Weights of a small GPT-style language model, trained from scratch on English Wikipedia.
Architecture: RMSNorm before each block, attention and MLP in parallel.
Each number is 50 + 12 x the weight over its row's rms, rounded and kept within 0 to 99. Layers, rows and columns count from 0. The size before them is the row's rms in percent of the matrix's.

# layer 4 attention output (transposed), 256x128, rms 0.0694, rows 134-151,197-215, columns 0-127
107:47 63 49 43 48 44 63 55 61 45 57 52 43 59 46 70 49 50 40 40 49 41 57 48 48 73 56 59 20 50 45 74 36 66 71 35 44 65 34 25 44 58 71 55 39 59 45 64 60 57 53 47 35 18 57 52 72 56 59 77 40 65 58 55 36 36 42 35 48 54 61 56 39 61 42 35 23 72 41 68 51 63 44 48 39 64 45 50 56 60 67 50 42 60 66 62 79 41 56 58 39 45 50 63 55 46 53 64 42 42 40 57 42 43 54 51 65 44 65 53 47 44 71 48 52 66 31 40
107:32 56 49 71 43 34 59 43 44 48 32 40 48 35 52 76 28 38 35 55 30 43 34 62 51 40 44 44 44 62 75 62 40 46 33 37 39 39 65 54 43 59 35 65 43 43 50 52 47 42 39 58 60 35 60 48 58 34 60 79 66 53 44 51 50 42 49 45 53 49 59 33 29 56 49 57 75 65 69 55 54 55 49 47 27 43 67 47 46 35 36 26 57 39 48 56 67 57 37 78 46 36 51 67 53 41 58 60 64 42 51 50 50 33 65 49 56 44 48 55 45 76 53 52 73 62 35 58
111:57 51 41 44 42 73 69 57 62 64 59 56 52 43 53 51 73 65 50 67 33 47 62 50 44 71 59 53 58 60 52 53 51 74 52 62 54 46 42 42 63 42 40 48 62 53 59 60 62 54 27 58 63 32 39 53 60 48 43 59 56 30 52 52 14 36 33 51 63 35 70 47 45 47 54 59 37 47 56 54 34 53 44 64 55 61 54 51 42 47 48 26 32 53 30 56 75 51 64 30 64 53 49 81 64 47 30 49 62 49 42 45 48 26 37 55 42 46 47 39 52 48 43 53 43 29 81 60
105:36 51 56 56 55 57 31 30 43 26 58 60 65 73 35 54 41 68 46 36 51 38 68 64 43 46 42 35 73 62 58 37 58 48 38 47 38 32 54 33 44 58 29 55 41 45 58 54 55 47 65 63 31 53 52 38 35 44 49 45 42 51 64 61 54 32 37 26 34 59 27 65 40 73 52 54 54 67 47 47 57 64 51 59 32 50 31 42 45 35 46 57 68 40 72 55 58 56 49 49 34 67 49 44 53 28 49 47 66 47 52 71 79 50 37 44 39 42 35 61 60 38 49 48 46 36 52 66
100:64 39 49 76 37 64 26 51 52 63 53 64 38 58 63 55 26 50 48 70 49 48 41 50 49 13 60 34 38 41 32 63 45 27 55 39 47 48 65 51 62 55 35 54 52 66 44 67 43 42 40 44 59 41 38 54 51 61 45 68 49 53 57 28 48 32 25 37 40 56 35 57 40 48 55 49 67 72 49 58 56 38 68 54 40 67 61 52 49 36 52 62 54 66 48 62 59 32 37 48 45 44 46 61 53 70 35 75 40 42 72 37 66 38 49 47 46 60 57 36 36 69 49 44 59 44 43 48
093:38 53 31 68 56 54 54 57 45 21 33 46 48 69 58 68 47 75 71 57 55 25 40 42 38 57 62 47 44 60 43 56 44 45 63 52 54 68 49 40 50 63 35 30 56 59 49 38 40 53 62 68 65 63 23 46 51 48 47 46 45 57 58 30 44 44 40 39 54 36 73 37 22 53 29 54 41 48 52 62 36 45 26 63 51 50 37 59 53 42 49 47 42 40 56 54 69 52 44 49 38 63 58 54 31 39 25 30 52 53 67 68 34 42 60 58 56 49 43 77 44 44 52 36 55 60 36 46
094:41 29 46 72 48 62 50 50 61 87 52 41 57 32 53 53 22 32 65 56 38 43 64 51 28 51 47 36 30 57 55 67 46 53 58 63 42 41 54 48 45 33 31 35 51 52 54 67 32 42 72 57 51 50 31 60 41 36 40 53 67 21 58 42 60 46 38 58 58 49 51 52 47 56 47 48 83 55 45 71 35 37 41 28 42 39 47 50 40 37 72 56 65 57 45 49 53 46 57 55 49 55 46 47 40 54 44 51 44 43 44 42 68 38 34 43 63 43 36 68 68 52 46 56 47 45 24 62
101:54 51 50 44 38 24 32 61 70 36 52 43 60 65 34 42 68 42 53 33 78 55 59 58 44 54 57 60 52 49 44 41 40 60 41 66 56 26 45 46 32 55 52 63 23 40 38 31 46 46 46 37 49 59 61 43 63 41 43 67 45 56 53 71 50 51 52 52 49 19 53 65 55 44 58 54 30 73 52 28 73 36 49 69 43 37 52 47 39 59 43 41 55 36 32 37 32 46 70 45 55 29 51 46 39 58 54 45 36 53 39 28 28 59 55 55 34 60 51 44 48 39 65 36 65 52 54 43
105:32 48 61 50 53 51 55 32 61 64 36 55 57 64 39 37 24 57 46 53 58 45 63 38 59 27 56 28 38 36 48 29 50 71 55 42 49 46 31 29 63 43 49 47 76 54 56 43 48 65 47 56 45 41 51 25 27 50 42 50 64 47 64 54 47 36 33 54 61 60 65 61 71 48 29 45 45 59 60 44 50 59 35 58 55 67 32 61 45 71 71 63 64 66 61 65 49 64 50 50 39 47 63 33 45 47 45 37 56 53 35 39 33 58 44 46 39 28 52 52 61 39 54 59 44 59 76 65
080:76 51 64 27 61 81 57 42 54 41 36 62 57 33 22 30 62 33 53 41 71 59 59 55 75 68 57 48 51 28 30 48 46 32 58 70 40 55 50 48 54 48 65 68 42 39 60 65 47 57 41 46 51 44 61 41 40 38 48 39 41 42 46 25 58 34 56 46 32 43 53 47 62 56 68 61 47 53 32 29 54 33 47 37 30 36 41 57 66 42 43 52 65 46 42 68 51 44 39 55 73 60 58 60 66 34 51 55 43 53 53 49 47 53 43 37 38 64 29 45 56 51 47 46 49 54 53 61
102:53 54 47 44 47 87 60 35 62 35 61 62 61 62 53 80 49 60 60 61 53 49 39 42 43 58 51 24 54 49 52 54 50 64 70 66 47 54 41 36 60 56 41 36 53 62 50 47 41 43 58 50 69 49 39 28 35 45 46 52 55 45 57 44 62 43 31 26 63 44 57 28 52 38 41 64 63 32 59 61 21 46 36 62 46 32 49 44 71 45 63 52 21 55 55 56 60 48 42 41 47 49 58 53 61 53 52 36 79 62 56 46 56 38 55 69 45 56 54 78 55 44 52 32 51 36 68 46
096:39 52 40 61 48 52 36 55 67 30 52 49 63 66 51 66 50 37 46 48 68 55 40 52 43 25 68 27 49 62 49 46 59 53 65 50 71 56 44 50 58 33 40 39 45 42 50 71 48 56 73 38 32 67 51 46 45 36 31 20 55 55 72 61 62 65 67 28 52 37 33 67 51 59 29 41 52 53 44 58 38 43 42 63 53 23 43 43 50 59 48 36 41 39 38 52 42 61 66 25 48 50 58 64 45 21 31 63 59 42 49 50 54 44 43 60 40 54 46 58 62 58 62 33 31 43 49 54
109:56 55 37 40 71 45 60 55 38 51 48 60 61 39 73 56 46 49 72 64 71 74 33 38 43 32 50 55 57 54 38 50 22 37 47 46 27 38 63 51 29 44 54 36 48 46 33 35 50 39 35 36 45 55 58 60 47 59 55 50 45 32 50 47 67 46 45 40 40 67 51 45 52 51 53 63 55 46 57 37 65 47 40 34 43 61 81 61 53 53 28 51 36 53 52 51 64 63 55 46 63 57 60 78 60 30 35 78 53 59 63 49 62 39 55 34 39 61 32 43 31 64 32 52 48 40 49 40
099:62 35 55 39 63 73 31 38 35 39 61 59 60 57 41 37 54 36 54 69 54 62 38 46 37 41 28 38 61 48 49 51 48 49 54 38 59 48 71 47 71 69 38 42 49 47 54 49 50 46 47 42 77 29 52 57 33 46 33 53 44 62 36 63 59 57 45 62 60 49 69 45 52 53 91 36 49 43 50 58 27 70 55 38 53 45 44 38 53 35 43 52 63 60 44 41 23 52 55 38 36 41 39 63 67 68 56 64 43 40 60 32 60 67 59 63 57 38 67 53 59 47 48 60 60 63 67 60
085:41 53 62 52 44 35 45 43 47 13 29 59 58 62 59 78 47 49 60 70 62 49 47 62 44 66 42 45 51 56 61 33 63 48 55 48 59 50 48 41 41 61 50 60 49 41 62 64 32 37 60 45 53 59 44 31 42 38 54 41 67 32 45 56 81 68 74 37 56 55 56 38 32 35 35 55 53 41 33 33 43 45 55 52 45 50 30 43 62 53 40 42 48 53 30 58 63 56 35 42 60 62 42 50 43 15 54 56 55 40 58 50 61 37 40 23 42 47 32 60 62 51 73 48 64 43 54 55
110:37 55 34 37 33 55 63 66 62 70 67 54 52 46 80 62 71 55 40 56 62 44 52 79 57 37 47 72 67 38 39 65 50 28 57 35 52 67 47 52 48 41 57 46 44 63 53 60 81 45 24 38 59 40 57 37 68 50 49 41 58 64 34 58 72 46 48 55 40 54 44 43 46 56 50 59 53 53 49 45 43 67 43 46 55 54 67 46 62 52 51 46 25 51 42 65 60 43 44 64 59 55 50 73 63 64 52 59 61 62 53 64 57 53 49 72 60 71 54 26 27 67 41 45 52 44 55 46
104:51 73 57 40 34 44 87 45 54 57 60 53 57 53 49 21 50 58 50 51 71 46 41 38 45 50 41 38 35 37 43 18 39 67 51 37 45 63 47 48 37 60 62 36 53 58 37 46 44 56 61 62 55 63 50 34 43 66 55 58 29 54 42 70 38 50 74 30 56 33 50 41 47 25 39 48 25 64 35 35 52 52 41 58 43 71 49 69 55 45 30 52 52 42 51 40 58 38 52 46 49 41 33 61 53 30 56 36 40 50 45 55 46 47 49 44 50 17 54 48 50 50 46 50 72 55 71 46
102:44 64 38 33 47 38 73 53 39 41 47 48 39 42 35 46 65 44 46 48 72 38 60 48 65 60 64 60 63 52 38 33 53 50 66 33 41 43 36 51 68 38 72 32 32 75 41 33 57 63 63 54 49 54 42 68 49 59 49 55 68 61 47 41 61 41 38 48 44 34 65 43 42 37 16 68 48 40 46 32 52 66 57 36 59 52 34 65 44 53 33 53 35 35 54 51 45 38 69 33 36 34 55 45 50 57 50 59 41 53 51 54 47 39 34 41 51 50 75 60 39 48 47 65 52 75 64 70
107:58 49 55 54 46 42 59 59 58 89 48 45 44 50 44 55 58 45 46 40 43 39 62 32 66 45 76 48 38 44 60 64 60 63 36 54 43 44 54 58 65 40 47 57 42 60 42 69 33 39 61 67 40 43 55 31 64 38 41 44 70 51 44 50 21 62 48 54 56 41 64 55 57 53 31 54 61 26 33 48 38 59 36 59 61 41 45 28 37 49 78 47 66 53 73 44 58 36 26 53 50 45 40 55 54 74 69 49 46 38 50 75 46 60 39 61 43 39 60 58 62 64 53 49 32 42 57 61
112:32 58 57 58 59 46 46 75 36 59 49 44 47 38 64 71 57 58 52 35 17 34 50 46 50 34 45 71 64 58 45 75 58 53 38 34 50 54 54 41 44 70 53 45 45 58 71 65 56 37 29 48 49 56 68 50 40 42 67 60 53 68 42 62 61 44 67 43 25 68 27 31 85 59 65 48 46 49 55 42 49 43 43 56 35 48 71 51 46 48 40 44 39 50 42 53 56 49 21 37 63 42 52 43 47 27 43 55 48 52 69 65 53 57 57 52 39 44 39 50 37 57 48 48 41 56 41 32
108:56 59 44 70 59 50 37 51 61 51 67 61 18 39 68 39 49 56 65 61 57 47 55 29 30 44 69 45 52 36 48 60 56 61 37 45 64 55 59 39 62 59 31 32 64 51 49 59 44 52 62 64 60 58 80 40 61 42 38 58 59 48 54 36 56 50 41 52 34 52 30 61 65 55 35 36 59 37 50 70 33 42 54 41 73 63 55 25 46 62 22 51 50 36 28 44 27 44 40 41 72 55 61 51 43 36 67 43 46 56 70 50 43 53 59 45 62 52 34 52 52 67 41 57 51 47 36 50
099:43 39 66 48 50 36 35 42 51 53 43 42 68 51 41 59 40 38 42 04 63 36 62 63 66 63 49 45 54 54 48 60 51 40 41 55 48 54 59 55 43 50 63 51 37 62 43 49 42 45 58 38 46 31 28 52 73 41 42 54 41 42 52 48 65 71 41 40 59 56 42 58 42 61 25 52 48 34 64 44 51 61 35 36 58 41 55 27 39 50 50 63 44 50 49 27 38 26 37 46 47 50 64 49 51 42 56 58 41 26 69 80 43 41 33 72 48 33 59 54 47 34 61 46 59 46 22 51
110:68 60 64 41 64 59 48 29 61 52 65 46 37 47 65 39 65 52 40 40 67 40 48 54 43 46 67 62 53 58 60 49 57 68 47 25 35 48 65 38 51 39 61 34 62 62 45 38 64 49 73 34 57 41 47 32 37 52 42 42 49 53 52 33 61 61 48 51 51 41 58 65 58 29 64 68 56 44 49 40 54 34 66 38 38 41 57 52 68 57 39 68 47 43 60 56 65 63 63 38 29 68 47 58 69 58 42 44 39 40 76 39 50 53 63 46 55 50 44 44 35 68 14 42 36 39 45 77
106:39 40 51 32 62 30 67 52 43 78 50 40 56 27 39 46 55 55 44 39 45 39 55 41 50 69 59 62 60 33 61 49 49 68 62 51 30 46 52 43 30 55 39 80 41 56 37 57 45 60 71 67 50 57 49 35 71 45 54 58 38 48 54 45 60 57 44 47 39 52 60 68 34 52 43 65 43 33 45 48 38 48 59 47 51 39 45 28 59 57 58 53 62 37 49 45 75 32 44 41 53 49 52 34 40 74 59 64 32 55 58 48 40 31 55 26 71 50 73 49 61 38 68 58 63 66 55 66
099:66 47 48 50 60 61 52 61 64 27 40 39 48 46 34 47 25 53 53 42 49 46 64 49 45 39 55 36 71 38 50 38 55 67 22 60 54 21 33 57 63 43 33 60 47 48 57 65 62 42 38 48 23 64 55 36 48 55 67 43 49 40 51 48 48 58 42 49 58 37 31 63 33 65 47 46 39 38 57 65 52 71 52 66 55 34 38 55 54 54 43 57 62 55 42 55 29 48 52 37 64 45 49 33 27 22 61 51 53 61 63 40 19 49 57 59 52 41 55 36 39 46 68 36 29 56 69 44
091:74 56 38 38 68 46 51 52 45 64 60 65 68 29 46 53 43 28 33 41 42 37 47 46 35 46 46 59 43 34 33 42 60 76 58 49 40 73 39 56 50 50 65 55 56 39 69 51 33 44 44 44 56 29 66 43 69 54 45 42 67 68 48 36 46 48 34 43 46 45 60 58 45 50 42 42 73 31 51 51 41 53 50 64 70 43 53 61 49 54 60 37 61 35 73 38 56 31 29 28 47 73 72 31 52 73 56 57 27 46 61 55 45 58 42 61 65 58 47 36 52 56 49 40 54 62 56 57
099:51 46 67 57 50 64 42 47 30 30 53 51 38 48 55 75 49 62 62 30 56 49 59 64 64 41 36 38 24 50 34 60 41 41 46 42 46 55 27 53 59 43 58 58 60 49 21 36 59 40 61 34 40 33 73 44 27 52 48 65 43 66 63 59 47 43 56 51 36 56 31 38 47 38 61 53 37 48 42 58 40 27 52 53 40 44 46 53 59 61 77 38 32 56 52 52 45 63 82 52 57 41 51 53 39 40 43 48 46 40 26 47 39 55 55 47 28 46 27 46 34 73 54 46 61 66 47 39
087:43 56 62 37 57 37 36 54 31 57 62 70 36 49 69 54 64 56 31 65 44 59 42 50 69 48 43 60 46 38 64 77 73 56 58 31 38 56 69 46 76 48 65 62 47 52 51 46 38 38 42 46 39 45 58 62 48 41 53 35 45 27 28 47 41 67 46 43 48 66 40 26 55 51 55 65 40 50 36 58 40 52 35 55 35 67 67 56 45 44 53 52 34 52 61 33 65 55 44 53 58 44 60 51 69 52 74 45 58 37 68 50 46 52 55 71 49 45 33 29 30 71 47 60 38 62 58 61
098:58 66 38 69 44 56 42 66 48 77 65 48 50 52 64 66 58 52 42 52 40 37 30 58 38 38 63 53 50 44 49 63 66 34 60 47 41 50 45 59 57 38 72 62 65 35 61 34 56 58 42 35 63 31 28 41 35 35 79 71 51 60 63 56 41 40 50 63 48 42 70 34 45 70 58 50 40 61 31 51 49 49 46 51 45 50 58 81 50 39 41 48 39 41 67 46 59 54 54 52 31 60 39 42 55 62 42 39 62 38 39 68 75 41 63 40 45 69 47 51 59 70 32 46 42 46 61 48
112:54 65 43 39 57 48 61 31 67 10 56 48 84 45 31 37 55 38 56 44 42 57 55 68 68 63 69 29 43 33 54 28 54 54 36 55 39 56 53 63 49 51 59 66 33 48 41 53 55 44 46 45 30 48 39 36 73 41 49 51 38 64 53 42 40 54 50 69 38 55 66 64 33 58 43 63 47 56 42 54 63 46 37 69 49 45 40 52 40 76 55 49 51 68 44 49 62 43 60 31 47 51 37 51 55 36 57 79 53 33 69 52 42 45 49 46 61 42 59 45 35 51 66 47 37 47 67 47
121:73 66 51 50 52 49 34 70 73 65 43 54 52 51 34 37 56 50 46 48 34 57 42 58 48 43 70 46 48 58 50 37 57 63 44 52 33 37 48 67 74 38 54 41 57 57 41 51 37 41 40 35 32 47 39 42 50 33 48 50 61 45 43 39 28 58 44 52 60 53 47 70 46 70 34 45 41 41 41 59 52 56 51 65 35 47 62 33 63 52 69 48 39 61 36 26 80 46 39 57 51 59 45 66 58 45 62 69 59 43 26 80 35 50 52 66 46 29 66 66 57 40 78 53 43 56 38 51
109:51 50 47 44 39 52 68 42 58 64 38 57 55 51 53 45 28 37 47 52 39 56 53 59 43 66 49 41 60 42 46 31 42 56 59 56 48 57 48 63 61 39 57 54 44 64 46 56 52 31 60 56 35 36 51 35 80 37 55 52 46 46 49 44 52 75 32 54 57 52 59 60 28 62 48 49 46 33 28 44 46 65 43 28 69 37 31 45 40 69 64 45 48 44 53 42 71 48 14 42 31 45 49 58 47 43 73 42 38 51 47 56 26 50 44 38 69 52 77 60 60 23 65 53 72 49 63 68
102:55 58 53 54 53 31 47 28 63 59 29 48 46 52 69 48 56 45 76 35 71 51 56 44 41 58 29 57 42 31 46 36 74 21 37 61 49 43 42 57 37 47 35 40 48 64 48 49 51 50 46 69 43 65 43 64 55 53 57 62 54 28 46 62 73 42 68 49 42 72 46 40 60 33 25 51 61 64 39 46 56 53 70 52 53 37 80 46 67 30 28 31 40 37 54 46 35 51 47 39 60 66 44 40 45 47 38 54 51 29 37 56 50 42 46 42 46 55 53 46 49 36 61 29 62 35 51 44
093:41 39 36 35 44 36 54 38 48 30 38 61 58 68 48 24 51 49 65 47 55 58 56 58 52 71 54 42 45 44 55 32 61 71 29 71 56 57 51 48 72 36 67 53 46 56 47 62 53 45 40 60 56 51 54 37 69 48 63 48 56 45 61 50 48 46 45 62 72 45 69 64 34 47 37 45 43 37 25 44 62 65 41 54 51 55 51 53 53 54 45 54 42 45 51 47 62 41 21 34 23 46 49 74 46 32 33 56 40 50 52 53 34 71 36 26 69 18 57 60 62 48 59 58 39 59 35 53
102:35 52 52 43 32 52 71 51 51 41 38 47 68 74 43 73 29 55 79 22 55 44 60 61 55 57 44 48 65 51 67 50 37 41 66 53 54 56 55 61 40 47 22 39 35 40 44 65 25 56 45 35 52 64 56 44 51 55 41 50 46 47 55 53 57 60 51 46 39 38 28 81 41 59 45 35 25 52 46 34 48 59 45 44 74 48 41 65 31 50 41 45 52 56 47 46 47 37 34 61 33 39 57 70 66 43 53 57 44 56 57 47 63 34 36 60 41 50 55 79 55 32 44 45 61 39 57 53
102:41 57 53 53 56 36 45 42 50 40 57 63 46 32 30 70 47 47 30 61 41 46 49 63 62 48 21 59 40 47 39 57 47 53 49 46 31 51 47 55 36 30 77 29 48 47 54 43 54 32 36 48 47 38 34 70 61 44 53 43 47 48 44 67 60 52 66 59 53 75 48 39 55 77 36 58 24 51 44 54 43 47 42 46 30 34 44 63 35 56 58 59 53 52 43 57 74 78 67 43 47 44 61 41 45 49 49 55 67 26 29 43 35 60 35 46 54 54 52 64 37 54 65 22 58 49 45 33
086:40 21 75 52 42 61 37 44 47 19 49 47 53 62 59 48 61 57 56 73 59 58 50 64 52 25 39 52 47 59 52 48 46 41 51 41 48 52 53 59 39 47 32 39 38 57 48 47 51 50 36 30 42 47 37 55 39 47 51 47 48 60 51 75 52 62 49 57 59 63 35 35 60 43 63 28 42 66 75 37 47 31 40 63 32 55 48 45 59 55 52 75 47 54 36 58 41 61 55 38 70 47 58 56 53 23 35 40 46 65 74 44 38 53 68 56 23 39 30 62 42 51 28 60 39 54 40 38
# layer 4 attention value, 128x128, rms 0.0634, rows 70-87, columns 0-127
115:35 40 53 62 57 29 49 38 35 49 52 49 52 72 56 50 42 50 44 46 76 31 50 44 55 52 66 23 61 57 48 44 64 58 30 55 45 54 58 40 46 46 28 57 46 52 60 34 34 68 52 45 62 72 48 58 52 49 37 49 55 31 43 54 50 56 68 41 57 72 59 54 42 55 37 47 56 36 50 42 51 55 58 54 41 56 54 50 82 41 58 37 33 59 28 46 52 46 48 53 43 64 49 51 46 56 65 43 43 49 30 47 63 75 74 52 30 20 54 49 19 47 28 50 52 59 81 52
108:43 39 62 36 74 58 40 67 57 37 56 54 55 61 48 62 58 64 61 36 34 66 60 48 39 32 54 44 38 66 38 38 47 45 66 67 48 62 38 38 54 67 39 49 32 41 58 71 32 77 64 65 13 54 44 56 53 39 58 52 64 44 53 42 41 59 27 48 61 55 36 62 54 62 46 60 49 48 44 49 51 63 76 55 73 52 45 67 60 38 60 60 65 68 55 56 64 60 46 44 58 56 65 47 38 33 67 34 35 65 44 36 33 60 40 59 55 50 38 54 60 46 38 59 39 61 62 57
102:37 55 39 26 59 26 49 49 46 41 45 49 41 60 54 54 68 29 40 53 66 54 41 31 53 44 46 56 25 50 51 52 59 32 38 38 56 37 43 72 61 56 69 45 57 51 63 52 70 70 58 36 64 69 45 38 37 37 53 36 42 57 46 38 59 42 60 54 58 46 30 45 55 55 48 49 30 64 48 42 64 47 62 58 54 55 50 60 70 59 55 66 38 43 45 48 55 55 63 72 28 63 31 52 64 58 40 47 36 59 51 58 56 41 96 53 54 77 58 70 62 43 57 49 40 62 46 48
107:61 38 54 48 66 54 54 62 36 36 50 60 24 50 59 69 48 47 50 64 38 67 42 50 48 69 64 68 36 36 32 43 56 44 51 39 42 43 59 72 50 27 63 46 55 37 49 42 40 48 47 20 28 41 68 51 47 56 54 25 85 72 46 50 58 63 66 60 58 47 65 61 58 38 42 47 68 41 28 56 39 55 59 62 68 40 67 43 57 51 44 58 53 46 51 52 58 64 41 37 47 37 56 57 49 51 48 55 44 50 25 21 41 52 35 62 58 43 35 36 51 61 47 53 61 70 38 49
108:49 44 33 49 43 68 69 48 61 38 29 47 62 46 52 60 63 54 37 53 57 38 48 27 61 64 61 63 65 61 48 57 61 51 23 47 38 35 50 77 65 46 41 42 60 38 61 55 62 34 43 31 67 40 59 39 53 56 78 41 49 68 46 69 56 59 33 60 57 36 44 54 57 62 48 62 53 30 41 35 48 59 40 37 67 56 46 40 29 62 61 45 46 41 55 64 36 72 57 53 59 68 62 37 57 51 55 46 39 35 33 79 49 58 63 30 66 55 52 39 49 59 39 46 45 61 34 37
097:52 56 75 47 67 29 54 44 42 58 56 46 51 48 39 42 65 31 34 49 40 32 38 66 43 40 40 50 56 60 40 43 38 44 56 56 32 42 60 27 60 42 57 39 33 45 56 54 42 56 56 48 33 37 17 50 40 56 66 37 28 36 64 43 43 32 44 46 37 56 46 61 47 40 47 46 41 70 67 63 31 74 51 55 49 46 36 28 59 43 56 57 41 46 50 43 47 52 53 47 36 54 69 65 60 45 49 51 37 71 33 71 47 50 59 63 67 48 38 73 81 48 52 58 36 26 45 44
094:60 75 60 29 44 43 57 52 42 47 44 46 45 47 52 44 60 43 47 58 56 44 48 45 59 56 40 46 44 56 70 51 58 34 35 37 34 55 49 54 72 49 57 41 53 40 28 54 49 65 46 38 52 61 60 37 35 39 68 37 34 77 58 73 36 49 51 59 34 53 44 49 37 49 51 61 41 49 76 51 56 60 45 70 55 63 61 42 44 57 71 60 67 37 56 26 45 76 61 22 38 49 78 65 55 38 39 35 61 71 61 57 45 50 57 33 44 60 47 25 61 46 38 46 43 36 63 68
101:48 33 58 26 40 65 63 50 36 59 64 56 66 43 58 25 53 64 35 50 58 55 39 56 41 46 29 20 73 50 57 42 47 60 52 35 37 59 43 37 22 52 35 48 60 45 50 53 51 45 53 69 41 51 45 53 58 62 55 36 45 54 30 33 38 65 51 43 63 54 37 32 55 60 38 38 58 20 58 67 38 41 39 42 64 61 51 60 57 48 46 46 51 66 40 46 60 43 31 46 42 55 43 52 55 49 49 75 58 44 52 65 76 43 36 67 71 62 38 38 59 56 39 32 23 46 57 45
097:63 49 62 38 57 46 52 74 37 40 58 49 59 58 81 57 60 39 60 55 55 60 69 55 52 61 48 51 32 49 43 58 51 40 37 63 39 65 55 58 39 65 61 51 33 41 44 24 40 25 64 22 56 45 53 54 59 58 56 50 40 43 25 60 67 49 61 47 49 47 32 34 43 54 41 33 45 45 61 52 40 32 71 53 64 36 75 35 63 61 57 39 63 50 30 46 35 24 64 64 47 42 42 71 53 44 63 50 54 55 54 37 38 69 46 40 44 31 32 48 51 56 48 61 37 34 55 51
095:46 67 31 60 43 56 63 56 60 62 37 46 40 49 47 59 35 65 78 28 61 45 38 31 51 57 63 42 50 49 52 35 56 37 44 40 76 57 48 45 36 37 44 50 50 41 31 44 51 26 59 54 52 76 65 45 52 55 37 38 53 50 45 57 70 70 56 39 53 50 50 67 55 36 53 59 53 44 18 45 34 43 40 64 71 42 43 53 72 68 60 36 60 39 51 52 60 47 43 30 47 49 49 45 40 58 30 64 50 56 65 49 26 65 30 60 64 25 71 62 49 55 62 43 54 49 47 62
114:50 43 43 44 41 32 33 64 30 47 56 47 50 62 61 26 73 43 28 31 76 42 34 56 53 61 43 58 48 31 59 53 51 34 35 54 50 43 54 74 69 32 59 52 67 37 53 30 59 41 25 41 67 43 45 40 45 66 53 57 48 56 66 49 57 61 54 51 43 31 60 54 57 46 59 41 23 57 45 56 55 59 63 62 66 73 40 38 39 53 48 38 42 36 57 40 29 42 60 54 68 43 64 40 76 57 45 60 47 51 59 65 47 37 56 54 52 30 49 56 65 64 42 49 48 35 47 32
110:75 71 29 37 46 37 58 71 64 53 64 39 51 52 52 46 72 58 61 56 55 36 54 41 50 73 46 67 46 54 34 62 59 51 45 80 38 31 64 43 41 71 58 45 57 53 62 21 60 53 38 50 40 45 48 37 30 48 70 73 31 29 52 36 68 49 69 49 61 69 47 66 41 59 44 55 43 46 61 65 54 49 32 56 54 48 64 58 54 70 47 55 54 50 46 42 37 58 43 52 57 50 41 72 68 50 64 45 43 68 54 61 46 43 58 31 51 54 38 39 62 50 38 52 39 60 55 71
111:37 64 61 36 33 53 46 49 41 37 39 14 51 31 45 61 75 48 35 49 58 43 56 49 83 61 46 54 49 50 37 68 70 44 42 51 70 49 59 65 67 63 46 54 53 35 50 72 40 57 56 38 66 34 43 39 33 65 36 58 32 54 68 50 58 47 65 58 61 37 27 56 46 47 71 60 52 61 36 58 51 54 61 50 46 41 59 52 42 71 50 54 49 63 58 68 30 74 74 35 65 53 52 36 41 38 32 31 45 45 37 58 54 41 42 60 46 60 59 46 58 57 52 42 42 50 40 51
100:32 52 43 65 50 45 40 60 50 42 65 67 48 57 58 66 42 54 68 43 42 49 46 54 75 49 69 72 34 57 44 40 36 62 51 66 50 48 44 50 44 54 64 68 55 56 66 36 54 57 36 67 75 67 28 47 61 54 48 49 65 50 56 26 05 37 46 48 68 43 56 44 58 43 54 66 65 50 61 34 53 52 66 49 46 58 41 57 49 70 66 40 62 45 39 50 44 57 40 51 61 34 43 35 38 57 39 49 44 44 75 59 61 32 56 66 36 49 40 46 49 63 39 63 34 43 26 43
103:77 74 36 52 60 56 72 48 69 37 72 28 57 36 42 44 59 41 44 39 43 39 44 38 55 42 37 64 44 65 29 60 48 37 54 56 63 56 55 64 67 52 42 51 70 43 52 38 63 56 29 34 45 38 72 46 40 79 44 45 38 32 51 42 34 48 41 39 27 43 53 59 29 64 57 59 57 61 48 52 48 49 58 72 35 50 51 66 34 50 57 45 52 38 61 62 43 87 67 60 45 44 63 55 57 43 44 55 35 38 35 65 43 58 52 57 44 47 41 42 67 50 51 48 61 49 53 60
104:48 38 44 66 31 46 37 36 24 51 45 43 52 48 35 47 69 18 37 46 41 36 33 41 61 61 48 40 52 49 57 54 36 48 46 52 61 32 42 71 57 43 61 41 63 43 54 64 42 54 67 64 46 53 51 66 44 61 33 72 27 35 39 47 58 55 49 77 48 52 78 58 41 69 44 43 47 67 48 52 56 37 40 25 46 75 41 47 65 37 51 52 44 39 37 45 56 36 65 49 50 37 35 35 56 41 38 38 13 55 49 47 45 49 57 32 55 52 56 46 51 46 57 61 43 68 37 46
100:63 52 46 40 30 58 57 52 43 52 49 31 52 47 54 41 32 47 30 31 71 59 39 67 50 72 61 48 55 48 44 56 55 49 59 75 55 44 51 59 70 39 32 57 37 47 54 38 70 56 55 22 47 67 48 45 59 34 63 25 59 49 65 25 39 52 52 57 47 51 40 58 47 53 48 41 66 22 64 58 34 43 46 60 32 54 63 43 44 65 25 53 28 47 53 56 35 55 56 56 45 71 52 61 57 55 54 62 63 44 78 66 67 59 68 52 48 57 40 61 32 51 66 56 33 40 37 53
095:60 53 74 53 51 54 44 61 48 65 68 44 53 56 56 62 30 41 38 45 65 36 39 58 55 31 48 53 33 54 44 32 50 53 47 58 41 44 70 37 48 63 49 44 57 59 38 54 32 68 38 66 53 63 58 54 58 48 25 39 35 50 36 46 59 51 65 43 43 40 30 49 58 56 60 18 44 40 36 50 51 45 71 33 46 54 48 57 64 35 49 64 57 70 40 41 59 67 34 64 56 44 32 56 40 37 43 26 50 42 32 34 27 49 58 58 72 46 57 55 50 30 35 48 52 22 68 32